config.toml
d_model = 64
n_head = 2
positions = "rope"
rope_base = 10000.0
rope_fraction = 0.5
init_std_up = 0.047
init_std_down = 0.0
beta2 = 0.99
Each number is 128 + 32 x the weight over the matrix's rms, rounded and kept within 0 to 255. Layers, rows and columns count from 0. Numbers have three digits each.

# layer 6 MLP down, 64x192, rms 0.23, rows 0-63, columns 0-191
125114114124092135092205163120049085187110088134089106131137125135126124123186167120071096127103181086111124095160146103133127103173143154113120117102143148112118117125116055160142131130146174139076179155147111121097154158148156123127119091168163120168108102183132089143110109125140052119175103111136120107160160206133167125136084121191123163172143158138159145089125114042104088110147114097141130114155097136150169194091134127085189172180190163181130133183150124126149123137137146150120142120113160147114110150133116109121154134110129173069125092074123068162131079116106147124
185136109148122134107087102151077136106145136120152115145130145173134096134103125233139086145135190074118090162156112127128164165099133131147122086133141128125148098080146111132176079142150125099141113137121131137145109142154099145130135151162116147191117139179093137196139138150156172062141161110140135114152111154138076145116152093157125033122144117148099110194123112126122153148163102149142168179112127109146099108144146115177096122126126151160157060153130200112165191136143160113148130157165087152113108125100151165096085096128108138117118106152164178097173135139151172132
084140160115141133157070088118126126112158094113137173162101167099103097136130101131103134137117098176137125111151118176139078173141096133092151099138150106128153147174141180118089191212118138138077150124106164118081096064121171143137129134155074112144089107106166142136161151129138160110067124138102132126112187147101187192093107164152058096094132097111102171128151156155185162130118185131162106146093181115079115124138097053139115117093079123158094074148154113139134080129114135087134098072117122087156133140137125111120182071152102188146134128115123128148158169064072115144
138154147100143127101123118142121118135148124094148169156096112173147121097102129091135145093079154154089143141163101146120148117116107113096128142093131166140142094091155123095139131192148095093165172106099137150090114145150143102145104094113083121119153177046141154196099122126124134116082130177087107115137099158162048127115149157125167101133132105120108134188089141141107103197118065135143131121058122094105114101135116114129111135127115137092048133132135122139175115126174175130128125178080138133165107069141130121152098129167147143098101169093119143076139157132140161131
141132143125108084156126083092174112115114094080111120106104183110107117145052147147115138110172071090166086081161059076163161089093116148144137101110068184164124158119125127125133149165144108135185109132180131127113102149077192110170107106154085125170165062135162136156183107108141160138095165112121120180127125201062125137145135164115115078104124124128110141153114125122174132119117132165129080152112132174135133121120103197100115151113102188111134108169134106135075105119141216147102141113043087106126131131158127148103173149138060086166162183103158104144132165054049142160
163133084153141180096160078141092119160148113123128139137139132086155072119133130161133140156161179144135068118147103157196141124094144154134154117149133158109145099137104092111132161156148125164164110122107168098115149120105117083154099072113149128068141114147106133112123130045117126147137149129025168141104132103107083188107098130129117137153169104121124125115183113110084182101113155132128123121164137136117152135175170179115086118051177179128081118180125136083119148145137102166096082124145049094120152144169100135119169072107107111093160143119135116146172177085123084132
158144102135136137174114178119087117102142113122097207154120134127137130133139102162123116122109077087131138085090121109150112089085083157166108129105143106133144117114111130171150106123124092186079136197119126178120149162127113113127078074150138126106121040151085105166111086149074065149086159074121181123194087145160135133146099146068164135112101146152161152150095117120079088126149107166098091100092142117147102123127135101114135208154165112094089083197138152158137178146140100103143149147102194126175134085156114156101145127160130133155043131089102123122142136132087102139
156136150118089114153174121110093092100173106115131154124121139133125156103106136093125156118048109247116211063144106108144079079082087134118077160146104144108120192113095150148167156130154109128100153140129042128103101137121141139156171164196068138143106117164132134076099163109052106113098139089121108119159142122077101120170032139178143182158109164175172160189062115158133070163066149200142140168126096109087090128117161115189186143130228193067122148139112119102145144152120148100089159067028160150209102114116147123143123114083094167144143100049110145149157117145074107155
158142169125137115136128112163157107120143197099210182087098123109149126139122165121060170100116091157109104121122080133138092119116131149225103092107123115149128130157131107187132084151080161153166070108157034173165124102115130145166136196128093205144153065113156117179112033133130096124099213150152185117235212071167141130176131129169108145172138150121125110148090216131142145195089124166164142086106128160087120110124130071173191134131123165128120127104147117091115126155197060132095087116063165124163194085162060121140113135116058111176100103209157166146065167115154148205
133115115124060150141118107087131147223125157169120154121093144148105156089166125114146134133150150128116133097120135160134092109110088095089127145152185146132163098116117088123131151098144220124130087106106092125129077119127120093127141141202099107153139122135099121112109134124128108075137097186108176168076075168088152108125159115048114098099091096091079149153128121147072111112146141154103142130200090127155144100102069093053123136122152118104138086130174124154171121095105114106178179127104102137105140113167168122117106152104150129125118199143144110116160142083153100132
163161160149152152059131115147138191140111150078159113137122104124107119134133127097174110134117094039219199130126145071157149098124106180135154095157118142106092125076111103164113192147058087127131163145170114157158152131140206146140139134124147093169124054174152120145138144146178090151099113120121118095156131129116102132117147123086113154064127122091112139121056107154123086098127131130143157113081176168148169134079130171113174132110171188091081149154164138149172131149135138116106168124141183128093121121118117184115184174153111173138130126098148123085190116173117069179
116125118066159086109141146094125121066160123114143139163184124106068181145142151146061139104138155123166113159178157147147111118127147120100140085119164113117141091180150162116129163097185172115087150127138078174084118168132139179176129084145169135157156110172137141181085149157161129096162146097109125107206133085162108093121106151133142166127153115140087113069162114056131075107071170177133124172095133124136071105135114080141150110177124086177135161089088137144137147131162127086177134139130135150142083096145112140116160174144104094098127155176115114178213136153147146138
100112057156147189135154201132124068207105134144076108158188157131117099097169103126159123147146136107060119064175071049146176123116159089082136146099117175136148112119149118143101120157197163151098113150191143125129141142127072121081106079120102135113149129065174152059140157184131120143107111131175142101165066145134061125146128063153152134072133172169138135131146068160095202171138149061126127137173085147136152159139130134172126195096137083183127060129091141072117148074124197190116122166177074111111093155167180151158092116137147072075133116091142157096082109155110116135
147123115168123152085137104111062127148113071162145100092102193105092111043111166131191094096161182092128079134132132146146169107136116165114155092093132116141144062123113108137152162127113233161104138100065125114135179142075138182172148140169148098098142095145075078078106155169092100084159133151105102168130189135102161115061140165093139170116139064204140135171089110073069125161134096131136154151084158090129102108121151166132146130117163134188085169116171073108184157168146140116176134179118094099096128106104151157140111152071081162148174146092161153130147065129136163119
112109099162131122136084091186168155140151133148152119115120163151180123146086129147147135135127123123118162117155130159131108127163155157103094146150111156122101131144106102130133106136110129095112138162090119110080174134101106154105034139111153088114099117119135148088160168109116186104126102107122126161110147117112111119156170141119124070147081122149176111110144092098126136131149124138127133145163103115061088146131167104085167120127178164115159144074123127142114212135117126117133121115071098126116161132133153115142095151140123124143117122118132142160151119143110119100
168118158128094075076163165078133127131107072168123120126151145142138130081045102107125108144139124173152104137157161098181123154125141209121158102110135124140164163155186119156133135105113172114064114131119145079116121131115073157101119162133118139178125115029119151109119130084146127103095082136103131192083139120114099144111112105119109120143177143123060138126104102118139161124113140132132121105118127110110179110155109127116144098152111141072146117123153149099050083121096113144177083142117144092077116155121115130115140116162075149154065203161132089135149137146107103090
118141153110143156112120135102174075079083194106150091113073122088095099156134143124115153090129125080103140148117150174121169134181116150113107118154161088200088090115116164100163132110107121121162094170109133091139116112128157066187107102073159120125113127100069113110066097147135132172113157158136170104096174043130152078148134157110147155158101100109094105153134169111145158179079100106128139163227122130143136077139128104096112152121133058188198156093138087176117112119104143089138112160143079146109155098137158132100182169087144129122188140134075117135143126079186126142
171142123102141129085142105129137131128139094127165097152096151149149122126108202122148125140121156140106134114162149149115188058092108120102150127137119116134084095095155065195161140169142148132078101139124124122131136168167183135107147053150127134142092153088172134111142104190130073104131176159120091116094138139148103117103103153155088128093166117172160138131148155134099100116137134150166056162137083163166067074140137057179092148059142100147061111150194169100193172032137100140081105134130125152096151160113105126143116150130105101131126082093104148122145148094102151191
182131168170084187111081089154140115115132139068127113139182133091147139153154144117110141086158219117090120120145118131114154159135082141140126108130105091139100160162169133142152096136161210166094130097083140134094128165129088103120136146082114072069138101121166152084156118101149131118126120118132095105125137151119173089142166104177197169113141161084115127115116090061122152131134096089210026112144070150109101141120170156074095096121085138114122115150146108020113115129138113140079159141123164132132135131107132102162145074104040101148120143174116103104111138088144136083
142150129083096133159086151117120110151087120118151139144168117149124138069168160174123081109147128149137163158143156120070137180141142097167154148114163134127138122051132106114136103150088111106132195127155138084087091150106110102141148170119149131142083128113122059092062112136152193123206109113037183135114151137101125179121157107139113117140121128182087109083139137128117155184163148142119120132086173123154160087113146111178129125151089072174129167174113173128097165182094090122130088101127145147082122087098159161163121113133154158103155104179109146145138126127112133065
142066121150123146120113108128114101137152124187080103104137105152123100120092124090109105136088086148133108113147142100133142102076133175082118121136124168163122154192101099139123139079140096096054119103137147110074100121104139125075122107117099109150096117090115165153129138170134129112129113102110118138119089132177113168131069140145158169149158137127117137196129185185098113132116112154098081111073136103119119128156088106106163154087076104156119108154126149141115095138161165156161146187079104144155148141159119105141121168154124085111102168102099135116129090151148110156
203175169150123178084107090113150141163132101160132173126176112120159163103190106080132106049112176099167138109107153167111169150127141135103138095118165118105119084138097130138159177140114108069093144083117118130097174098157131170200135117153149071169085163128112131171156154134107151132135122127097149173107138099138146103129059076077151170150086117160116126105145103165117086137147129103203155077136131155076069109117135131131147150144131103067159139099185151110123115138168117100134170136118150082094095105133118116144152110140091147139119137118112103051138129154158079143
138104118131171105057082115131129138143121130083124175079086123141080154178133191117133189094091110134132189125147140137080134144128110171093138149116123187096153112107115116112112172143124170097082148106127138156095133084131097169096090160113129124072140095080115126112134139213110141133115140169104099136131138125132104172074169136149136172058189093078094101122151166074119088200159079116074146051116118143082131081089090133096122122150130145174126132107177060085166181069162128148155124163086086136115128093165087160166091124171151147100077154115109189088068086128105129078
105099123113144147057109105117094118090138162088074089119137075159133085091147211167191099127083155073129134103161125128066180135126083102098157189125159067096094179119148154154126093101135151139141119129052091084161119156092125142118128101125175119128144111114148160137110112157131112106155110093116126102136114112158121113125127118162142175145099134143157107131069140071173174130070109131100163136101175107139115098123104127118117210123093186070122086119150129098117124151100161142177152202142076135090107127144190152103136124121086133093086163120112088130124161119169124177
087118144128179175119111110156108132149155115109136102159109090124129098143120140107127129107122092131074110136130078131109152111150154115104115067135094082134136134109133085148133197188083120217155081128125136081193103163136146115128125137118138080133088140164124133180142170096058067110168153108163105131118086100144161104163117213168150097104104141119143107131108149109119095169131124104098139096095133121169125104099124123105122211154171140111091104144145110153166147139135142150109155124090185159093163155146139140101072148124133120174103105138126117074108131138141140145
175150132153116172129157160122095072085171139220136172194143167159129117144152125064074125163151083119110079149152178136130125154122136162142132162085143162163151106187162158148142123095162156107127181188147080109054152161157158126189123132130092149105137105112149104132097133035096094130170113135134101096078180122175089141108080157099074140112154190058110132117145135186174120103126111134145163183110165108142086094142065179109145166160098119158113196105157063142094148093096095143065112153131122159157138143075172103141110099119230112091171135148126190158087139119171173155
095082113110097145152131138040134114108078071170163146085031129059137185134123113113097148135091179118167117114145117158155167123123107087138127124129090113148043131143096162121110112098108130109137167089118152077111112168117111138149126151135126161152145071116139169118148094127110116114094142114142128145138093130103107147110162111094156188089139186124191141124185133114102101129102120142190098111078078101146072096163121125089108148110140151090116167137086106077089028111154136111163142103095138046171147113186111140111208152111105123110121183164128172153120126106135185071
081155219094093144128156130181175198129069157171228025126213060154040182134095113091102042121082109029164175093043068169133128198201168188198070073094159015111093093102158204172213064122093122068141129061137087223199113135175186110156176255148127146176107173211092189189242131134092102044150179113165079041099119215074169082233179081073119073091112150187181099079045142168136084109149102065158126120145044094088071150165205141066144204119092109073168117119132117096113003113184187145165192174079138117083137074128162068101011190081149127172159155056189188119140177074155107181
158099119106177158122069169104141132191118112173122137114095125105115092102140117099191158135118126096166141166115154187122120125094132147151123094173105143120072135091137163107133147160123131147046138116181138091169094149123161117122104143133096159136100100158113067127164134151174142173120120175132110155135170133106149169138100116150113118137126051145038161161089174129124146139127181129121141145120140199156153101107123089097177066115130167179184153183069105087119167109093059117130058184146169096062129141101164094161113152134067125146160119167106037110148065123128160156
119118128094098127101148140135159099153097115118104116107127099126154168164130118130133187179110166074193127125128149089143140154120130138106137084133169090085167136078126115136091118196169135145092116136130075093154127108144128149138137123137164107118087087167097093111163117115094152112148131094058174155148134157135156141120131133090149148169121127175123156096154097110099147142048149150162134127149077151149101188101156134112090099142149108075149123165138117129122094071115120164155128166175149095114128103153058102121114097180072154095131053110163172131130138100110116055
152099115122127066129103150112127149119086165160145094111150148152089065106133147144111176054102118131124195185121102120119136126153160103087155088189120167111130107139103136093099106166092121088132153157109113101129159113147182157114118125056136153118139094165092152118167134159107177114078140072118056108101123145146095058146159133154168097166135151108092148127131074116166092086184131154134151142107153143095134135157080106176166136116158110132156141146125186144110143136120115113172169231136139117104054090113088103124170125110092116113153107145159085176126121118118120113
094168098068121120125126142085105106154135160116125118153124106120111143165107131169130111228163127125111161063086096154193097123087133153113149125114123131168162137131050130145109188143145116129147108122172121115139138151140169130171074125145140139100143160117133157089129156136123140132162180087121093067146121072076129111127149096139143110101129134105136105150144118137121072134108140167151180129104183140115148129140101131115179087117152145134110080131123116108050085139141159150133139126156116137125090152147148128142112132060135110054143191099100082106109127168119085193
059128103141143084112121130104143142181159103165140160164125145066159166147146065180114141115112188081121146142134143133120129127164155149128125151121110153174126102167110103103122153149160123099098140179193177117145148070134145139138123133169112143167171122092182129135144121169158163163126145151144121137119137164138143121131141097118154138174120195121116119126150119203105125086157130120088141129181087130135110185091194090127105110077096094162125098103092118127159066147147157091129152135137199147153139137167169131108172094155155149067117157118134155137129075103172130124
151120141161160138159116115179151154153095194162166096175172126135166131105135163118134086119151068129141063131120105127149090091176122096147144137110101120174131095110121081165103167129129168072161156165167147173153058124177152126164173096163119130141128152113086117116141053110113144147145135152130138110175122100166117078115118128157109040096101120162114097171132119159144145138145157098191127153068138144126168107122084162107128148135141159146125127117163078067098108079126160089085108103134140118067138113102106095170080111149101096110136185116102104090167178161162117163
202105120133118158097116158104129135091138080130059120108118087123139113056088121127108155171112143127113082167146112143103084126154166174074085127168217069132140154091139073181124127149159118129136087132078139056190109171165045113099141099181169087120118101121136158138158179086103153140114134142141116126104083157099139206124115159134147140083086153169098108135134101134114129112175128158121127077110117130209163167125099110059179116115139092144129055125125166133123174117146111112154156097137159131134129117120089166096059148146149116134156160171154066137116127146066112076
109099129122098175109135113151102169136121160109140157122162135153149161168147111196138120112137161161132164128169083095160089113093191132102114138120123094080135114157101135087090097091179173099127127103168104126066174149139140087113172177170211119126127107154177154120119122147121127087196121130115081123131114145151116116137104135073169089110164208084116199150116162090134114090112151198150102111115096132184094146071150087124111146087152168123112182165064164110165181183141126135115136187143138185098058077164106154137141119052149139012132061109170140161135117152108132112
091172150124176104114110087098144141119133118064192117239179139158126192200099054125111095101098085101199133166077110115082237134151082156163074119026138139102141150040137126085047117146151117069124119133049133163160084158087121105165131180137103176136173156079186165199138038127139096162123144159062204141077121161122169162148075148148110117158150129184097119163152158140180098134112162125108165101150110091157119148164151172118126152119063138147128108115157075176066113135132188145069092063070114218186231124086076152116130095141169161145094102109134126076191173143158174163
114122137102077091160188179164068126160101149122122109140137157177143132177125146122103091159129106138122097144097081165135072072121087101105114087126126078147148172076188152134067129124144118105111115102153109162138148066107129124132111150116120134100065116134123098098150151138144179133117140103130163101095153125185139137149172153114118102157095134069120180114087093103105147108047087099083129134087134095148155122098161125143122097107073070170141052135085163143117136071112123142143135135150101140188140107077107124199120160112089070106140087145176118158083109137140136127
109140126134094173101158143139114059109128112123165059135124109177150143115242141191116100118087117122135162147129132066133166095144136122104169193089109096136132082084183132185117134175087117133154153140170114126180151126151127114092152096121130152110096163145182109155084114168132093142157111133126108105162155122198137150103102116092123134100126160117178091132060128125096123097132126159095121125148103049144103159115064135128103100150053136128128133150149079118098125146112136144126190087150098083144126134139149134180109116148100111108107128085180153125105114151107164095
115137096171122126122116156105096135168137133145108159147085117122166144160150090186132160119184135138112131164168180143131133164088119209127173130104151162149121109157098113170174188065105106205102113078104154124127107140063164153130107112157136112171180103161132132129152126126136144132144136118163128137132134133141121130136139113085126165115122146124113136145148148116135143125113073128122098102127148146140078110182093111133135097111184047168099145104228114127151152129175109108099119145138104107160137112188161153180132123148134146109143165148128165169102105145110131090
100104151075206111098165131128117169121066122114141095139178134173107121076165116104111114152117140115154139119110165117113109168140144231074120101085157152066066175109137138149133135104115145094076198117185105126149210088155168122107090158168188140160154137151153153143136189142155099055164063100139098167097139114163147070105132136164115101098087128063110135109158120095145157100117124110114116088114100170119090185079132099122169096151104135202182076138111116180161086113106133149084080159058158129132188124120111158095159103162111157096169130109130113140102090153120149174
119146087100121140167078120149143112170145184109129104130122172152107177093104108138138125140101069125167110112092115019128140134134141126192122161098134120133094173112160097123146133105091124134132071083160159181224138090156130172091104161173134097134116078155131157133153106125137144130131167176134109162134063149117140065140077105130108164125096080175091086126128121124164163103170097126177153153137157154072127193117148156133125146102155119136137156101111129157131116131153195094136118143076124174089104163099081126131128135132110105130155129119105111144094126117117124112
167076134158121090173186108107124124079197152104059133137152157169141139118101078137137091139088078120101177102124169120143103114167142092103146061104099166131139087090126101089144131152113138125117071164135126124139042171150168086084153093153126131134129147110200169099141095132124178182060163192164141070123117170161232148199095173107151104104193136117098149184109163169105120091136101132093120156151141118116196125122093107119172141127071115174134161120170079130089098126094195098227162141143113135099194178136180146124102196102156138129116133072169134158098112140139129132
163159105156139146119120121136138055101170102136122133110174079158110144096130135131105116068114171107133100108146147082153148095107086152165118095156112088113182123123087096133112126150156127137150127113062126147125093142082150118098165128123178114146112131140127144133197154138176080090090115115162143139102129136107155130106166107119120141133123091141097073159160157154165158091128128155155125127139104138135124116111109135119115038132141173099109073152151145139114098112103192097126195125146170046136119134120114131086135123149112182148083117120148117098130137144111125130
134104102140141124153148068102113085157133147140111060114118162036057168100153171119110174139143116134186103082177138112116153106131136182151195114138110134090184170134069149106105119105086173159119132151158143136140162133090153133194120123091168120160153104142129131085103114118164070133159120130140117163152142129103097103101180119141135142120197163164126091169117156074136034162166173119120159191099153138099090169138128142143089174140095175134100169122107107121115109151110114179137087144102094113113079184147172189114136179157090183109113120104093089178158121118096110140
161098128191118172159121185111041195095107152130126113173148109185104161108164085120156136118132080066126151137141087202079112153208071100130146150129163150137173102141127069103156116054153138106147157133097145119124136102115070098144111112136118113131109125113108126109159133116069088139178105150092134120151087108129095107127101144123172156144135130101110153137084168090085070136142153124112160107142145127158131166077153160117114174123152115166142042092130105143121135119155100087124104097135104157149135110166144157159100098135154150118121155061051195142154094144148145167
081197161130164109135130086155175146143117116145121130120139120060158115159158140084090079087075141174032146138099121157095104203155169097091134061100186122118169160168142135155133109131091166138122134134125094159118146090161137111112055129095137101137098213195099155166154102116098192095124148174136139167151130109110186090106107143102092067137094099153174117126118132120107153108128153134122155114139118144086122159128051162162112127162110149211127084103095133138107100117154127099152131106093146129100179053164145080138140078092175118161153115118163115124078147144114149066
103113137121206111137161118135204050162127096143164087189138087109105120148146138150099199136071168120121094192132108110131125158063094132153094181180147116131104122078113083173117156162158108167162145104082076062172118189143089114092150157078092080115105128097144143131133158098135133128009116175113111135094174049098130083094112095108160127144120131155124123144187122193072141108027142102149075159174097161076162091156148075147158064162110166099148141193140052150168130147176108197135129119109089054095099087129119179152157077149115182137158146180105114124139192105153088132
101170143054113091140136120197124107091193090069146186184029181128135205167098090141147159090123122086144096105075119119145128066083117109149116116154111097137073116159167146107174091119074165084116140126115123166126136144138072078114173154160059143078143149089154140166150116118084121128159129186136121114166084101143112197073068064110164093145125064155149225178170159152058152152140172139114147121091152127143145124115081104128068128134135155127105115152087097090079113151165133164085170126098151126132144227155090151106110077154108158083085113051130123103131158100093156181
099109099101116130124157126056115125118092132096172106131125199121097123136083137138173114088064142173159108119112107170136118121097110133131143086128111094146099141131100109139158079144121096097134084132142116085123125102100144169078149161137114129126123088137157104107142119105149130118110134101135114044123112110120153212114117160128087139097155155063136169120125154171115097102104134125139142118117129111143137135106162114099153133070137133103088109129131120072137079161116182115143105129125122125126154157176078127152171211171089143106110119133157162171111166177154135127
180165108144141167089197164131102127113117081143116162186158090114096159137158143157154127140093182113113139101121165166126136110132139157100128155119181090124156095053154089125204166094099075098085139088113124126143091144088091073100165123145131141115111097123172069129146148124151150106173077129181082088151100130120167146124166124099127107088132197091183132110137119140054083112102108144169113171110127137127132180103139182111069064103096145151108108143114142106189152194111092105143144127115136118074146128110093155119131160141132181117100131089103110120120156109115151147
150120144144084162196130109114123111160124160110154092114126153122149123091155166108117107134131154176045188147163132124100122158180111134151110085091103108133167147090077178070112102117099197115190140113082096107077062130145143167052131175138115087065134115155091184123120116094087132155137119082174089116186118102032132107131156120145092101189111109092134195151118157090113116138166102125191097116070149146222086125090136110133149146183155098149126097084155121143141133140100186102120109141131054163183138076113123107092130166145136136152191118109111130169155146172095215090
135063117128104156157106054080166115143141156153130101054128086166114130091123142064102132114155093154163193116153144082181140159128133178104070071190081110148118136113095128079090083088136124092107178147120142075118117179120171104134142156108137112093097111074118195079102086141159125133105096129121153111133151131104115118129107107141173121187198150093065139119131108149151125176118150158144088095083132210114114062183089175158154126149110114140138144184149122112102097131113078188141188144140131094050084105100130140135120169149146130016118139103115077119151098104119145108
127175099102106116135105122121180140178156163144115128090147067118138118117170104144109103101085066101152138083125106116147162138120112164094173112083158076135087137162117125112142118113104085100127149106131134082191124169119133154162150136112211145185126118125165100201110115080153147123151156118135114154129114185126145126127092132121155130174070150164054135138144144128111120100142147141160123045123177122104145107108127109090192138159145132138110165144166180131130146141129149063165128162126127072166132108110102059124215169154072137132073149149131084149159157163131120112
072061152197098049192078153145145156128056142128107115089177191081104125136130126116101093127134134086058148130161127204062128141176170057118166118092131152166164110167120108106071178145131162150134170153150152167152167122125122173092115139134058149126109140170089107059128162150163135130135135094108159095151105151117129167142145074104140142175119124111117111169156150139144143150160076084115124123105113146112132133108110093118071129160123106133056177043093111137116115089195153126171138172145162153146100156112116089127085124199183062106143162157144205136100122056139118107
150155119135139147091132112164108138151139131159121103114126122137141129227181112103149086074110090105067156061133169107122127086136175166034156086080091164136135164150179190144112135133100120149065153115098124148060184102137132135151187099105069187138138095112139158103124171173097082107122068086108107143121104111141160135143122171075170098125098123105141154149126109137155124100142102125151144172120106124150062147134092167096109119184161149128114132049134046093141124068163088092145136158128109097185152089108170063170126153132087073133133124132132130153120163147102160113
070084121082133119068120096054111136100150172083132173083155086041161054060141110053189143131149104183085128197161113185097190109153127099154135172169130128141164098110149148167143080083169169098092124129155108147125098080104118124163161149113064167135193192092181188132208141125161129102136143105099102139118069089154126118059122092134132141143141095139110105094094052130108148153083126171113108178136094137136093085206166151137045156131107132097040089136081093134165107117147142098144131141128184103046128161131154096148128146178099114093113103133088147121128098135165110141
117131114124106107151083130175142152159068158115152151106168100128126097098154062143124137174122077134196138166131196116102150134154148093185149087157042152121131067184116155135087095112117157148140120133114147135136111116117187087098159099104159158133100205159131160161055113125138157129143140111098155164087070131172117110124149159095111160130119104111129080152155137090084147169148152088082181128194154098072123180138182136174075160151164105090146087146162147184175093079065120146142088161148133165096160135087125144112117099133153114183126120125143123138086141074089138088
121112149139128083123157204162154161042110165122118143114115111127136095072150101144192142178087103144092157137143098154125132117126223124105165093173142134129107124149195130155162099104167094145147123128164124137117133130143114106067127179123148193135129140211087121165158104106149121075108131133118140093139132131147130159106145108137103121083147163065121146085136142120143160146117161148107091136115102114116137124184127112125152126104209098137153086103096177121113123084123198119128128145126131141130183093158138130094141113127118137127125119131116165075098133153128128148
140058128093153056149131178121152158087148084148135056153088099118062174144139189144115209161120149188146048121138132139166127212109195175136103146158099137142086159139124084145142167111135147160140140138101149118142088185121117143092134146171118082078100096088164106105099116178161130149088150148115184080075114122100141127120174153131098083083139175095171151126186107157176154112123141164119088148144186165151132127144089126113079118128143138099166102094133143144157124087078118166104161136067121084137176095203101103097140142154113112119126177162065096123098189131120127182
132110145156109135123156104056134152144207105071065070095153169182076181179098195085181141164150150082133098161141164146107185167162131088147128151098140141163135110143104183168140201110160189207170185151131230094097110121049145165114080105134081071104113102129152106067094114207137136150064125126128207140084214086120137128093177172133055209081126122096095044103228123121152121112160107146089134210211156140181091132193102086166129145187101164092166124102071142084140149060173088112117135117161133138103123134186101151072143158195118118204136166179055130225087119092110073140
162077135147109068106084147093157163160174164150211161147153141118173102145102129111149094093129174137150134107140162146136136093148185142129160142130174105144101141076088109168168126114081094142125198167142105148123054088131147063158101143115099129173113113122125140121089121155089148118127045105223098136156124108129162174113175108157130147105132181135163158096166162103123155120153140121153151161161124157125099163128177092161117134069155124128131147110134116159133146190154164132129172141096171106083206116113165162187144148068129093143140197113096165146155087116179037157
076165116134126141194173147103114101161106172114158167164097165141132124147130132146143130167108169112088123114138112107116106145154057125150154151097174079174142120094135158154123123143128101171169090158157112117146159176123175142139112142157126122119142104128099094097181125132117103127145170080161106102127130133145097107113128135111127104176090147161190131145123095115155125161117132102157149140091145145122114145121120175090110178044190127136043122161147109099075096144159083160129079109100144168117111156131095097136123136113089098127176144113124135105073157117105136108
164129108125081112132122138190115081122127159130120185139167095156197119167176108125120118164091108095087133106072116130126167091168075161085087151101160129120112129143157150092075157138098131126077134125102103141065160095122101131114138108063140164066147135159119105136194100160100140136170133162122107141132136171186158110143111157060140106094159123118124095082092118165138198074131100123167092157171124084133133146109113180119124069114112133148123055158101059128142150080091119098145165133091120108123144109150164056177126137118168047148074097124137099112104125113122153112